config = dict(
    n_layer=14,
    d_model=512,
    norm_eps=1e-05,
    rope_base=10000.0,
    qk_norm=True,
    optimizer='adamw',
    beta1=0.9,
    weight_decay=0.16,
    batch_tokens=131072,
    seq_len=1024,
)
Each number is 500 + 50 x the weight over its row's rms, rounded and kept within 0 to 999. Layers, rows and columns count from 0. Numbers have three digits each. The size before them is the row's rms in percent of the matrix's.

# layer 6 MLP down, 512x1344, rms 0.0394, rows 264-507, columns 896-951
099:426482442537508442502454604548486431535455539520541512508441522444420487480468520531626484449501470516474439478543431544601538521508417633592532438481423478494496478496
099:575681537476574535595512464445487604502540518588479513539493505514479456424419425438463387521537472565397496577515420510517504460591498463553485426602528434408490472403
097:500487506408430485516569559410527493522424491540436367483526583467504493530465598434525528496483496465538524482518453534570500481516507459495472457523532468479474475444
097:500362505437538424526473582555437458570463483524478593475528495490428407529639540433543467411547488565453509504504478530562533509531504518502484568427517454556526548482
098:540525356514507550464521410543558586433552560534478496540451434497549463443417517513419515387517514561517442525447488558527522573525522442540454515507471493445479500450
099:484436554429547520431472499459493438541488514446481430508506517503435544524604466555464433594494544521480535510476487582523647435475454456479547478591471535461485474464
102:532469545494594466588552481496475478491526512470489540471507440484558558450471478473614543569511509582483515468516582453607524498477546465421499514479413490516574520482
101:479513513423504497487423486462554467535588398563490465495411560487566443486467498500572468470527546556424561464422569581520448562471513432496550528494525522481576501502
103:476409572484609593521408537467464523543504491473528538449373527548438588526476559547439553517395457533490453543564434519548566576500437567475486551443416509459521484546
097:555608543515541570517523539493416397517486470534554479456417575458539486478480490472616587558552444486445546556467523474443415530513573477399547542474502520494464465484
097:436579506492464427472480522549514383483495536427535460466495532465495481485456529508495492521558508490514477524508502502552500538482516555411549428556423549576466531420
101:552477455436494524494414506528543581452462443466567497434409564445532523462527559556519524387496448495445592479591480457538499443556602601489575556333434436521453494490
101:492522452535521484505465527500469491514522522488469532500472531611472414547479482468480527597529537509513591498493484438522512530489564546559441523497371462522587538522
102:483505481455468408551571478536469431436642524540526577587510533486553431437553552423429595494540509482475478549571544540473584334529493452522488529600363486476513488538
101:451557525385541523506499464399479633586494454558570512531538453551498541601515524533558434510506502535500492505568542527448538516554500448486539598537460464477482461486
102:526430569449448443518497559518488523558458583471546604468538520491493527504456504619505509524446488531543580576509515528529538567441484487508562496439503505575461450483
101:531454543483499465574525489566595462428536390567522560433477490491580630539536484473489548563518520425389521478542496479495554519467591498438443536521403508512402551450
100:402450442566439418412526486499555516436399475584569535590503488490483406502559589505506601510489493581511512494361516481478479488570502533574471360509503454529465440542
099:536558481590469506404505559557386489430473506592532506444494536566531460511524518482545519507475492499538406490508537435470532545492576452476413498498548519450484513370
101:562444461431390424445551480490449511506495581544431564492487483535518462519470573536388550536479449609455576367496477541479503501477606502483471535503484479509448524474
098:577452521464564471517432547494509530522527509400482443437581545518500480504539460576480537484457477535608502481484581497513561431485427550547504399499531479469475475523
100:457498443538429494573454466519451486504472413433523403545516490524509550451421477472524471515471485543494517471599466531527599543481459533534468557436524521537535486482
097:521507535446589532485553537488513494537596500550539556549494548501423505526461639595429469565514443551512478425599469526499395525473541520472547534462545441535525493391
094:537471594526529559572509518545437483409547524463461587471500551463554478558609487443482505473521432474413487427523573497448448534548514422553576528569462537471578509474
097:530491432514589428469491572488466552491532451481578534383498495414427485456502398469452455464523425463488428442501573562584538437513514463429598544426522416457510544465
100:546475408586438529521469570460578582575436518560534495463493486537535431524552517469480456477470513545516493515493429475588513408513457413503502516565553530483499470468
097:504456462499602511505504499583471491511498464552464486466401516603492487472503485528457470493404473474530495404533511390518424540518519455494499580380419438537477521599
097:569569507469420442492537564496448543498539471574513644571529556511523473486592480535498572475451480452511449535503498434522557513595480502462447427533492475533529506477
094:511555546486567495580471618477480558515478547527429525543460530546494453493498547544465490475499449587471497517480481550471504479575602472537495458511540417523513448456
102:449496514454532534446551559551461571497632508508490506450508529494489491497504551510567511508531515466544444493554533607479446496365441457593420518449412383577542576473
102:506562460549478412659464515584528416483474483437504411381546523480521581479516470480478500559593529473414497445541469456532529462570508525403550487586522508520454586548
102:611514414457457463513480446470525526502542501522600481529387427386508514576526397534457579604483534534512464468413500527523434477576441436452529509471559480489545404587
100:503593465457431409508496514474549570530605436527488509499595496494432487443500446545422518552494622570481479499440415472571417498562549486544548429485497470567420579497
098:486576407471465466568603455581556562425512543520473505477451458487457459497465600528569466545489452487498497553405438377516515461577595537508518427434489499487499421440
099:443534558417481491602526499460543518460467473520446586476521496402495517473512457511484570492535443481572486467438445485505608505409513508459429519508532501563498537557
099:412477544422600457473531415449546454601420452496515535545459505465512539503517565500512426526496479535453550561530573536493493468534529537525546502400520445340516485457
098:457481467525524426415487505561536505495580425510563449469605535526468432458571463553531580560423546534501474541502474427521428502547445504407452512519527504555437519602
103:508501453435499487528498515530522509474425527503585443505420504577525434507524425537565487480432587552447574469585475510471491509562483440432472498406570500541490549500
098:545450552596482492465499472500529447508445378481460510489622497475510520482493481408485396572481424497465512532564415520514584475514427389477497489547538492590449529491
102:600575529439504550556514516467482479503555548502541488493514509461503463500482397533612409525484441408603587535543527547472499450342509486525493514476522565543450528537
099:506469474539488606512557491437615345535546484545469523565512496525498488421491515444499485538541502424526436476525597441585544515501461540510523528497468486425446512501
097:374429460548517601508548496515489510490467461517597522458439503422440615553565521546420481423492497497449611414497513406627481563425476518451514447498541518428562510476
098:513498483490522594564435490551422455538548449569420411518606477482466477502621416657580457538543518546455428421591476509484560365476498495561488592476488481496539554555
101:477531462426457450447566510532560391537497578463551532513504462504458591580534558549507551474476417548557582493474575549477533496446560479398560467522490478479486537463
094:502487559465379610496428501535537496535553542538528382516438505455392428487473477495524495511567443410531545525525483487456512510482380512571448429442486579556522492475
102:526498475486558508457483518520536566548596549528488537510432507579591449555416526435458397531517610495456505551491428558457566503416548613496488357516541582414497430342
100:561471498453528602566527479524499446487403552487467564438527515507628477529498451536567442577402420523498476427507577548607474530431464507493494534453484516500515499477
101:461558465537461533481541506483554601521483427464538516556595503524524466476498458492513534513495535531469544523548534400496454428497472490509483447542460474497437560511
096:432404536508463432526460468587516484492565491454522536442417558528571614501523470528600599507527569433516496465496514503654499491491501517416527498599471502550540511493
098:495402571499471391500440514428505449453420502492504476525580426464514456555526561517501549458583563487501612405412513528500545495492470485481553484423498482501493497495
104:507478492410448460442439498503554435489495531605484529494497524483469499519532507458484533495374493438608505516512485541437474476559558448504584558511489489587469507415
096:528549536493490527477565528484575509513574501436498531515481485507494522390524425496468368385557493524490576478537431463480428467553502431543461545531548545466456569515
096:463470437529477552516490616475486442467565531386471407477561451520544544554549551385494553538477490431563559490495449526488508474550482527509469486458422519469541593391
099:532412538414563475517561474408472503548510559500586430436550515460565472471468591531541430465546517532622500416448539507478416480376446557522520549480447472555565492498
101:429541504554479496595493511425436430507554544585500551528467477447506524464502464510588471430578493484531469559519475511429444519370500506503509549430592543500501467457
103:484480417484540511470588482473478487568501566504534519558434461477560445621440535611456553400497533565426442518498525484467475442409455425506538475457508461461465532475
099:453439523442541563543532581427494460538500499505438541467469460461540492438497508548403560482463525484603472507521551457541492403518488447432416543482580497434568438530
100:471546609544532573516491486603563464539434530420479533601440451382504543569550533468448507429453429504512404565453562495640593511485510503500508505560532513494479469444
100:451585503563465468432468563423512572452464499477426583527444589548497475455543562487515422539518497521443486571531470500476541424530491483448374445429467419471561578465
104:529510422548449495533550528528492522485545559497494532427527506564502529507470550451425511572530411464506473520459476453521474455482507489471461403422533525620527622511
100:524529421479507511448459544560487498424566530523451500480517589444409501454598430480602399471483533446442454445545488613566493432448538425540549452473464521580561501448
100:480567434455417536490529523481550534499502501550521450432484550453414498540488521462503548515571452594504485466562529418561571474519533516566496551416582474496540502463
099:510485510532490591547488517535475668450490544605500396464540455419594501592494474534534494449506487529476501463551491463480488506508540608505515640510584545457579476443
100:548495558474573551568482557540540520555565487513425513526539514503451514574417465560415480497516492505447498521518410564560394506446496488479481480541503586477467571456
101:519431530494500522499497522428445549450538414487549550505512529575600558477563517461533453529492488497526574575540538499436531434488478503440477537539464423525413515532
104:486461535506527442471567437458493509522460503575461570513531488512515453589443485623633545396499492533506475452513397489473537605415522528435449522452526505496438542490
097:515554522479518492412534486497467488541540522570595459543452497492455495484429547547490379520479587559547482453531497595468491469437463481504357517506507548517414486551
097:570518455498537456444498519519532501475467472581572514456474537491488442500589556565417485510508568586390534425487434551481516600481459522497541420520448497556583521544
097:395564534541567534542486541536483476540546540448501484445564423468414569454450416480413453525557435465427495525399482529505520550543597454431440487479516587495516420525
097:512515449517543512487484593431505504469493495494567546421539463452522473447504507465457467524547510485557539453515473495506618489386574487508541559550474559517509459462
099:537530505475485493536518439558463399448515500503512442523505511415452464484436530536563533522529446548483607496571572513580538532469559498572518577471621508490535496490
100:500415542409450501496451501545565405536510534537549527565472446521547556544441443462463548478409514519577533498445468478542508503471517537487469455432498594566504510541
098:421553486436536498571475540488496532492487602475444504517494530536475544448510492501517463536447412523454477576568586497520496514463546544469664614537464408539546447464
103:500544555454451450592617515484466575503497499392484520598606512563608449460445490602501540479396506545487567510457429468538518512549503497502410440463488454422495505495
099:550429518523475514499557491536577565468562478463419451462460535506481441486527481510455486451489501439427443485563398580532531495515519457469501317593509565549514525462
099:511476476550509474542435489525534544535539500484577493513518553528504446484398471555481533500487527535438504490600363490437439517472485530487474399435485478530540436502
099:440504572483563491468501579409479558485434564489514593574518491467594440505509645485519506463470517564486452537493479520487552454503481537542423463545497515489524555512
097:613481444463453475525476507528530455498509562520450504464513470401535455442563438541515528455580533502511457402476482485549494459437560512551514406528455594502545574501
098:497516336507516517534508452505387584477508546562484448493519467508429570549490508462585409489524531457490438466470529418547466514513453490476509532530398487476496463565
097:404575566488461471502455543488472477468497496558374500529569335444470484545513498525556571474512571536550532406513537522524525460500480546446445473513473564491496506546
103:508472523520540418640498533603502490452588482535477484429472480522449539474541497499527536515481534512505554424534492455439411458514466504535506432541524544467525581467
099:396544450449467571498422599446456524470508429394456531444439613455449605466537520440530548489641471532477449408439530474475489533577492434520568479457484476481356499450
097:500499528449496510503527489514469406485414452492496532496442495523500504505558453482489486497405570514554553461464377435589463454414488490536532517499568584429439560624
101:470523538487398503373452447544512531502543491492506503454495493491494440514523499420397441502425607413521573410582387519620541479508490532451543487433488416489372596521
105:502533595554477507489512501463520509465550342460501485547482529419496515414471460622517566448455543440497547493448443482464479503464463432500546511549421496512531506508
103:504496530493467492537477347516569486492546631477469462509493503568477560453493516525495469564407511440623488527549593514594513499513479494491560502526550512465522542512
101:508475520492410606409567586482469467476504469514541488512504554554516597533558481481504535433485516471484358451483518550516620428477419469493453452513464460449568400515
100:536582524519539501534523534613501513511554514525490497484560490472562424462443519566490554474494443410430557523526507568545487479431524581502436455486513497492521513478
104:515464463531472471539511449460553538501555470533436515460540536469522521575462540510401490494498512543455473532413496496515479410484474505513536376514529525486444567468
097:484470448466508469476524503530549553395544545440492558594505574571444502586477505444516552472404555414444535439535520490506486486447445493421511447546505492513481483506
103:490398488547586543468485573569459469538521487502501471558434443487491579457508454541449524593498505500477396494453512507541558558530435415548491558575465470486483532463
097:556505461430499421490489557433442491474504523496484446555397589456568497539533604513464467586417416617449481497483483450496549542516492491485515447461432549586437449421
103:456468574457488470587442471524568504468450531484479453452473490486470468525458480495413535437429475424431520510556532483494486598550515473453496463541431379541474397435
099:440568487527484526517518538601493592502453506565603559379437494510480500497510556528339536500439501513540522460505585411425484597451454514436467456476470548508452455494
099:536500477479580579460537544461431394465444468553509420527431515557468554547460431391506407528515540439469449515462483557483469561531394555473592540470514478553459510518
095:498435497560438459530441548527539526547471439515450518438549522487558509574559497499426458462520557456627503415459474498502499514439462464493480587493519486512613492472
095:464590555597558403491538523476550568544473521396481495492495513639431563509520628496417479551488510482549372529526522488508548557533576448461488585454488612500516524506
103:526497454432447487554577567446492472536483440466532540438570586531467474576476458490500557492504465499556405503450490450441423508515448488434547489457514574534503500500
097:509458499482428469538449468490516539548494513497614432487466453524538573459494411378460510530504548439436454460524436499469485522470523517580561497506495512468495526552
099:425564512481585511592492499492396520529488462541428461483538424524421544537506491454447477498471426522478488460440512545516485561443436576405491498510582424431550487494
099:511508453446534474528489494511546484463587464456428542584484437483540459563481478423528445530360483467614579471550426517503377513594514573509399467462481465528585513460
099:566460492484475549524446540439535544547448658493450547454468469521484495530469570425579536409520522470533523539561491466483502527565520542492466531403482523476515516401
095:441585534505500490480461507414516510539464446579503542525475489420522534551477533515643537551476502565390516424516593397539475431564434436448513422455591516511524453533
100:412521513529484574517497493440525506488443503525557569512522473636468488497564417510566354609435436543573539488404472469508500604537464609490413508491591585570461513511
097:520541507470628573452495440506525530428446551577443475542464489459457553460543420591480475502412463468614462442469508527521518618405326502463591387514501495486597472557
102:437457544553597522565423516558486470563428509490537479481474483512486482530458593574535489525459547408475429571562558538545571517549510512471468445460438549506557518454
100:450462395539478461521525496436437478517557485508444539409435469581477493404497483459539522533551453457540512575445498496515481549444480491515471511505462544492534430424
101:456473402566432498516416453465500464510492488448512451485558451476524529527448544558468404545520475480536492427508469470567373451520454486538495530496518482471585515528
099:503449507496613443503555506505548493496503563508444414525534538445402554442479427516469421520509549577537480495482438481528426580499508440468494524553419562422509555600
099:437523489564586433538462477470484506495474492550482535466502533499528571559405467490503590469508466488531502477483454549440382564440441472456429394545489531483502541473
098:457453498478516448557431487543484500524468487534559468480470586534496608389529463412479490563526537512429444562549596465477536545503526530374456440500505508499467552409
101:498554488540473492459529439445525460387521436438409507472481525454555466515606467480498365504565525514497548541551464571502462538485498530519435519447473480583508499568
101:461471512553543480538528485561397504497562410432403461539456412539565557431571565592509483435527562670481443535470453553583505510566628530504486488425429561488454483503
101:519467492515535536529524483420556453531491536494453478458453434470525501611473517597479623454529441517453533462557534539542536529444510614498407456458486555537474553435
096:503521490612509469492475456552502586504577506449479477554473411410507536503494474425368513488541453505521489372490532501513431533533523545467401519570477521445422554511
100:460519480433483582560477499499499512532474479518517551525533445485542544460502514557491482443537473523478439511469540525456515543609533459464477496477465531529550500490
099:471545506428590562531481528609528491542504498486380424426499467479514450497505449531470454533486461453438465524534450516533553407499454427509473482458504443508539485533
099:445585583471475486489591511408517517518443431509415420496502505413505465587496568525488489527463475532537531529448480513496547498521480517537566600463520568543572528548
096:365468464510494652592470512453527574513498506530551491580524434497513565436473529541471530520413502514514550409555501487586464552542528496480447542507471466429491570490
099:458525529461574497500449526612571490531627470560500523484555591480535546443549489506432491443465498455627535474628534463463463468489493601458552490456438537535458437499
099:585556496567511581570501461504556456592471442506373465515509436533471457478473524508573412471409420552523564504568647402453471390575390499593457465459481420533450500503
098:457448504526439507481547399488529502479615574419500541526499483525483496376490422511493544453489567432489512442493397466619417479500470539571595503528448463480477564478
100:461445433590490581480478429514540497446468540503458475450511478484464485582513461525543545539468444556632501527487408420487491508468476493604559466594472506557524513579
099:459552405508524496480454556466413551515514469410399568449403434503606545523419475453466424515455498446526528527499574531467557524562485531558530567529450457444467468476
100:442504468509510501511473537537550528498402510515537481472410478598562610630484540507481582490481563510504430485536473405475448572497493563530458517498561581546605459495
101:505601460437519410443516488520427418562508491483440461532474539583526535562561447521476422463590569438556581543499436501486475470520447375523558466567558460549533536523
097:402558513521499494612485562443439479513436480433475489479435555559493430441529495506540456458447475448486558526566477476417487532552539529519513414481540487504455436414
099:474492436590386484503494505519543487407436512436499477456472499456425503516479457509474485487580547431590573485519473416459578535529528471469538446502413490421560463603
099:513561471587453509519495429624481533513520516522490459521567538543442420595480545565545513498508514481493591463515538377523532482576491468555491495491494450371481470488
101:468562495467560551524565494511488380471476459499508588516417509581515480448539465529519497417470498520503546555517482486593456537491418418510602415522430542531610518468
098:576522493547490545479441524549508491465436408572509416478505476596472535508496535508534332593502473538605512605520512472496534524529443552489492512485462495508549462572
098:444463387483529518541478591541509511514523504444546376503518418502585426526624463464506388538415464542422608494530495456549449490472422472549501577463533468428614436538
099:483452520495551420514459545460376495472482427598512556451555490472519550583440535561489497494496460516461480393531594514561484479471612456492517431465491542460460545503
099:506518498420507459389510448475492540555453428579551543464484436411497500501589473520466489565464515519477450500456562554456565519430511414504484473470564410491526424439
099:526466513548568557600481502496384504520508523450546416495588572524485564490483544486436535515552450475494494402499542416534457526444599528545479413495448548524557515506
099:543496509464419500524432452537556532516428496441388499558538525542436511502581551537443482542517517511496618522477516493481525410543487449471517477552538499449508453444
099:526465453435554557438558495505505454375488467475458560497511497414499527437507458447525477458536511483552473532494562486447574557450396486448547516588554546563508481477
101:491462592409498459439565398515548518494542586402537371490528452539440549547527423431448517490426517563465489534488490552489503537489480500522470536523525422540362560587
096:424568493445495456592525529530426576638529475468544432392470512568390495445422567471447543482521562374514406510534449516516497444519500598513490522502535452516606540455
096:560572527519529517484498591508454481492468494516482477503455497558490568461567511542556517487591470497480457466542465483416480452509657475505614438553499538594579472492
100:556569427538519499471540525474527486487401540545545483476481415623499510435479554500556436515428538533506453472568475578494484563459519550453510521585502458522426477413
102:532561562424574515469542538476527507489544528469434472488450529474584465538564603530538514523476501518471554485466524520590490521513573543487503456426484422447564467539
100:471503576524531448468627517489439464484516505598457565567423575543499463580525471492565468508489438586601581512500585512511577550464425565528377535566444552563558441564
101:522484601536544372512517508613517428413490496512557488538596472455464472437607490564502536529501478553588462585499491496447519631506528573593483526369486490538574362510
102:522537523516505399532478520467426482496415547487465471617544541562490517516506517508538594574526458502544486517405505556534594443524523463581432521495366581587503562474
096:414435498561480399593512480521495475556474503504393530446507451548485481437521469468478480394471468572479504512528562528470520555478492503575610561526426498510526536487
101:466547554529622499522542420605498410497404484475553479497566636556496487537481475534499541550419456434515447433464501514525577450516509515468465603399408507512494483546
101:528450498537479515451520559558577475454421453541545504470521511490482462568559616477543551439541519508526514423499457443462449492559560568512432474544473460508595568530
102:458497518508468505470431529578525530533491487496472545482516490571571514527539487467540591466530573522458451473480523541492498574508500551587516559529515500481477464446
103:462479522552607483481498609510433513486424555541522496475489523570414494452508461473439585514495473516493508452563501457529422534503459426417518376484490507602539480508
098:482441543493449538516569501499512413514436461439513516556519521574506517481439500498577490500476493468490439451503452422540496459503480461560554469478546518529413572475
097:545438549513509439552495539460511532536567490441519461462530425458424557511521438444586595592517508541545513490434467528482528482545564403493573524481467538564443532569
103:383512545517462459469485456480528459602530510422473471463483392540469560524538489527442506501599474543549427540472467499568462496447559565535501399487500504510556479557
099:496484482483420517574498555452466520517574423450484574483465526502410511559540543475504502478598586501514443471508517502525521519501540593552522547439411491515520494426
096:514438533449479550431459553480469429415461417521665480477430454440498508453476531509464512537498513465576523488554384500458560410505460404532487508504442525542531482453
098:437439441443510516537497565524507461574525434568507488542544480431507450516360523472483387601523500506546511542411429496516556577525400515471486557479486447532477534556
097:534489486525538474504452498378452494531483653524551453450472465460472445389519469524492496574501476474481468433542526601524433441383498579478571462519383463538511475485
099:528457536501520550544496410522563432533493492512460467491439513469554521590494529426447542515518466491453514624441535534428465570545449533505534511530569624519401506440
100:438410536524437504385386439489518626538548494497598511557470506495490491574533507425550470530477517517560525464532513537519501486508539491569556515498622517527462482474
099:393431450537497518500483505558380558503661452561489481518475425520499495432472610554446492505524490422491436497514474508530479461492473549510483418520533578437499621510
098:544514526490519372356560528584448511503484563424496488427491556478521512592587537422486568627511428571487456558481450583467443491483525531471388565401525478502541486544
100:554387461577461555467487453538489447638554460529473516582514551455434477482486468516429544475502467436494523526499572441522556563538543560597522409441527526428491469549
099:379492581532481520568516436526485570486506525421562473485528577515616534500529481454465521459520474526513455515422465439450488598568466483431530472557534529432413550474
100:479407441626526532499427478539512571591458479463562534449498571515573612532540526504448438519481476552518486549405478493546504523519493545459451567466524471408522563455
100:380511546474470547479465447502494449417550471508435498511451523507478542510448527515451555500379479595503434492483517538541511438494543538508506572455521405558430428505
100:514499483448510512456521557487462528497411656494436529536480502504520465475602500360489464438567528474470398484493505464524482517578567448440471513567555488573427412508
104:523523541559613538559463472566457413574487543478602482616512492491436616488611473610433391475468473544510495457460513519508416484528424535508406536499580490511594527589
101:447523556488623521437505605487429496556454479487449552466528481546509508409582448562457527464509528454463497464487477453505498480546471399429549432536420454486591514513
102:459601451599521566475617485528467504499613443465561485546534574527471464534463523486518508547576496481493524454442546488489428470500582568388533405554603567476498460440
097:535495544536528594517540518498467443441504473525502560503508595580502482511551500424528495522507462482470600510539496517482461500472465636526442513544490511507560444434
100:499466591607539503586542489478512414449495574518568510508447412417580496469546399413409549562472495452494573536464537543565516537477519585472530432489468529542469501435
101:537543407520476523461459549482515511619519384498491469442438452567656495525497530431528503463416421427556571611528482528543510410584486526426450491418496490507467435465
094:433529502533422578590507461572507519505547457509519484494581479484427413501508568435528507546547581458501430488512511478400522601447475454510511493596561475375458404528
099:485608504445495448501532547454476475557461505551503447407387535517579458532323560525505540473585469501432509488486530534475549563556480476564422471405414569407586443574
103:514597531405551446360597576490528495443494463543521537533421493433485403583453513426540398424417615520571456541506524482380486445490567526446525433530507486523401451381
097:441422474592484472569533441451463510551375526424491499498473400514471446456458366439522487496517471442451549453443456515430518557494516441598505577452512459485539511500
099:497489505544471494501452398519428462491465536536487522555487507471439552479553446454479475431536517449580563539486526508432454484420569547414493349457541439455566634616
099:546532545417516414446442489525512548508462494528520485443431421529501493478499507501548502541493461455530411510468449563448486504532500530531510620496490488527553408469
096:472578466522540549521442489572570466485491490449542447572424617441502579535505516594433474503501484517489475548493535549456569572478560392543540489458561558504542475493
103:452495565498492523446491516533452550501456553502557538484444484547473516494544391447484419471451414456465510499511497597546432454391485476503562471493421532513531562413
099:499473524608464487488485512445543518521461511498458539562479438544479452569577540474496477518490566540503474455558616435438480456603601541402373400520498482464395457491
098:486541477495502490534570494498518488565567568510546495466441484447518470414351520513422528528509484519489444525517461570456469519423547540542412491503532485524490538399
101:490523481423487479510515471523411511541567436429496550450452439471492476478429566551441533467477476546445484565429488506364525541565480456563576503562538552487522457477
098:523428424452430521513518475541440524420529440591506479500534510455534426450529524571513514527568433442532520553498519539486600459486451568510487473526601446398460483560
098:507498408544465552512466523514573429513396546472516573479568483570484589453479468528390579494684466466401484520464496444532485560486494514433510544514467461472495538506
104:509508550493437464441431564572560522431412459510595531466546508566466531501507526438526532572492493469525489453478513434512542505452523617422524491477542482487508536480
104:495490465539540536554547552588472536600511531458519513528428536497492507465460500415451469564543459398447528476437575463498506507424514553438575491471523521460469502456
099:450576447488537492481516514469482582501546547515520458474483548479508489423582477565516427426492516511504455418527438569504540523511526549501501501507557578421588484496
098:479509549455375490475463402508521474489573465534470509499499488499386538475444461496435426516463533617416490581392402514516578462529454561533563463500497445499587510475
098:398541475454475490467413440526484512443487542466499483532529537460525468502478562487566488519452551458449436551476565514484483467563548506586556427529514476544535459503
101:580469555548411416646507566540553498432507582525435471438491497554481507534487522546483525500508477439542583432451482614514476539550519398420527443456537491444560512496
102:516502395602440473510484464480514516529449446549516508582479568524532472496507446540525588616477485439480591472502529390468601381475461532515434570457540485443613499472
096:584518501485541438490499537486389530534476479519484371529416544556472495529498470453496556429514496423476492553425591456514444588500389449442462470506459495518520544470
099:570487504495434502520531480449490460502599412493503476519465380521434491598419520508515511389475534520461573550468530434431409526554476454491561454515510530405500504529
099:544452452438500511606481497544510449484411586559547541536585524517440572398524593507544473567476491502569515578479465564508567400458526457475540545517500520563396445491
103:585557443498426478530392541620589465544606409550585450542505482523474466523609428454537482584458565488462498555584515540566536442479502454505458498493482514583513567420
103:564453451528436545429451525521483470541514462487643531538566503578415519596521578515498486527495451483511596544544505499424493465501456473477567540532510498570403515452
095:585580574590560479418537502430521575526540523484416485453423534424558517503549428537554528512426474469480471546484461532608472483414539492512506514450518586395534512488
099:556499463467469497453516536486530472512444481523428683517395509588504503551463505525521412633473469488510594501443544502443511526496480537421488502531530501460470482430
096:478495515527472451407510520533552554453446595510459517462489481518449405539515492459579557461501460541475451438532462516544473525541548495464498494555575510391517463430
100:416496494435561488476473392482437542581501534566498419453506445491527461504432476480491492536481527569515518556439486515571486489558486442481559477566426538461413517388
101:617510527373543525464577594455511368518542537528539543532484507424439562519501462442491438495491497440539458485456482498334471498488485408551549406497481476475453510499
101:452571487508563425456496617543504575542558607478481427593512452452576479459592452402444473499470436464489499565477479557538522518445458556495417493533492485482416451421
098:489506502512467466532507518427585479445511498537594542551503549453475492463477458474517420459434468406580449473557505537483476477542553630577561543412512485512567434532
100:471576556462532521501439561422590529507554511511489389491518433497455507538478616566485491556526543497515454595492531570530588586449450465537459431526468489499507533413
102:424479469448596440517443523448594526546519491535543466501440413512486467452564509450492480477487568535443551522515558454489547473537528546577494470514541525486487456530
103:508455542477567538519475524480438457492481551479584447584469532493449532522576430511613532594556489469474595508516565570550451455486506590510471535537445590460576439508
096:563433507517458478438504545458427431532457473517478595475520496487537434631536492575526461460483558586448492535501494485485562612461496343598534467476520503530483495599
102:577452544534449430507559599475413550543537515459535490529454556439495543597492555462510423455442543504570498586523628475507472448491518397611548591518532475421588528476
101:566557450471573525468555555601531509502571501595506422446582492530450480398497480509566548480573460459516422463538480477542540466451462389498466508427410544564450485577
100:431489556478535520516505552488547452548417423538577376534595536501440582511497509464516519519572519609406494546464481420376501539520544549446543536554528508548465478433
101:350474518408512474508527477490498398452488503513565443427483552555476553486548439476502451372514528474459452462605454582462514539523458479410472577497516482445477364504
191:554426514426527476522453431619525481459438447472547499540471481497569472466496619519516525535521374523523498465445515542538525488528437443511457518504495597530476490406
104:523514531537521426423479509451486493501513403511424547556482499610539512536505517496470495467536493509486536411497466550572470525563523494456453515549476403520543584425
099:612480429539462526570606526548528533503455524576450478477477554427586480413495458424519479499413419481457383533491520589421425546561535444596515528480610545454546475503
102:501467601522576481489453527611455521549475482500494481523584504452443514535494519514430506561553489423509441484417514512470413542495499399439528527511532535506486469435
105:555561484437589514510410562561455447500577561538468508507485591508517479443479517460499489541515593520439540555525490557466599459530485540434557502649525524555464476487
099:483484501436442508484456514500544451563501412359543521493484484484518525420492502491506494453639493602540424557343532513537552472524431470357500498482567518487555474466
097:461601418534455522571557554552538489482456464509406462410445418420494432554529468532508527505518605503424532525498514443445557403550473427567424492434443488513476370481
100:534499467591444499526508469650567466476476536533469487451583478515503524561438464447521473572428523604525500547515514523462528430454448467566512527478546429447459478457
103:463525477524476492566492505476589479530525517473519517432458508575522431535367499550479503507542451488521436426529438461554511496433557545596484502491523526453526533522
102:505396475485406482428586447512518513531531503502423489488550590468502461458491489494544551529578424576522471469469455510500455495419495514516641509463485494537459574464
097:485575533523437444499444432587457548451573509577625586538424505577509574557520541509515504488552559423472479545522495386505412546511408466530513513444480461483477453467
098:576515490455540560541566556531600551520467561571587518567545525543438536434614497496529454456513497414436525496462475488560458450534473507371480465482509483508508498467
099:492475407456517474551502463522512498485404612550546497532516497518435469492486525571547552570510505506486500479490570441560429454424433568469471551521477603509526412554
103:463446533567495463425561497532451508455439457468570471460535490494534458512412468482485495502506483427483536446455479474576499470467530503446543452505526514512501496558
099:509498476502523449583531509570493432514442500401502558527546477493450513489534498585518528541462502462573497500521582466564446644470472453477474508471443578476497479560
102:542492553549451488433434473575463420424448467467591513473517480503490398465477453529493502432500533531523412507542577490492486565525520422509467533594448498557475461573
103:367508443452506469518564507510416540559481534476449485443439492564448445506564546499545384535509467490479618473474579477464472495535532557547608475520500461485487490487
104:508476430535461587561448474508536507458489480501488550432536491425466412439456476500564559504449529521506501615542481567523547518523507464531472442466466462493519525448
096:543598504558545478428495523445531370433521468484489462406492591479406406460576609447524614537529522511594434524517511384464520558476517523423448515452515482493487534511
098:490545529490557522492556462632530577583502391402451483613513387467525394381506457511418473483512481466409598519477548448511580484501569490500543455525529537591540616436
098:481394435393536535554481536440472502527424422410454481509481528517533518498556454482524508532483483469513513520446463572517501510489436507532478494587534511554588479470
099:489480429543530506472483465502517475443563471493486483431515516505467532506463519550449458506487562541519554489517488527517549440504453500583472465439509474517525506401
104:450456519541495477475591485603465405431546526494493531530538522488566485443492562499488473472571582479571562418483384537459487473461514523501475457512469491515477571530
099:484447450421479458634542499508531425424406523498441416547541535562455498548435513520453497503475544509493521470552497507543567516493529517599520555425480502488400466478
101:462382491457527559475460468468549470439446549427484582522515454498418420509455473357460405429558534481496407455562522482508511518428528514442428572536556558443504483590
101:528470541557489414566498449493529527421449511476518397569464441446421445468504558427513431562492530568521502514538476374464555570465471484494561504497506486600502454493
098:473470489492512524582520481471591491555445501475433472528444442524506451486520515478571445490449595480472442538515481462539638538575514484423429554446517464456511579382
100:388479528497457519443561565563477500488454476487459458545505483476489474540466551580498542545400567521512490504513476538474541516546501467515504558480606490493494531624
098:473509552503612548576525449479587558578473435503565488557459540435584442504556407407466438477496490456553508535485480536446475600503489501526482482508500543454378551469
098:487476521461530459480415516475503562594555436515510476563575568469473499544594489484557440560454532589489501519551520494463477445533415466499540502449486552400546473527
102:577558542603552442519451498410467513528515516525527581445462412466522464512532489437397631437606455544440575507465514569512372495511505571520602486486617506504521529529
100:559504444465495538430441471557491503474415490430584591478454520433479441558430480501486468411569526531498399493509507619588496516535486475444501567488534437516504461552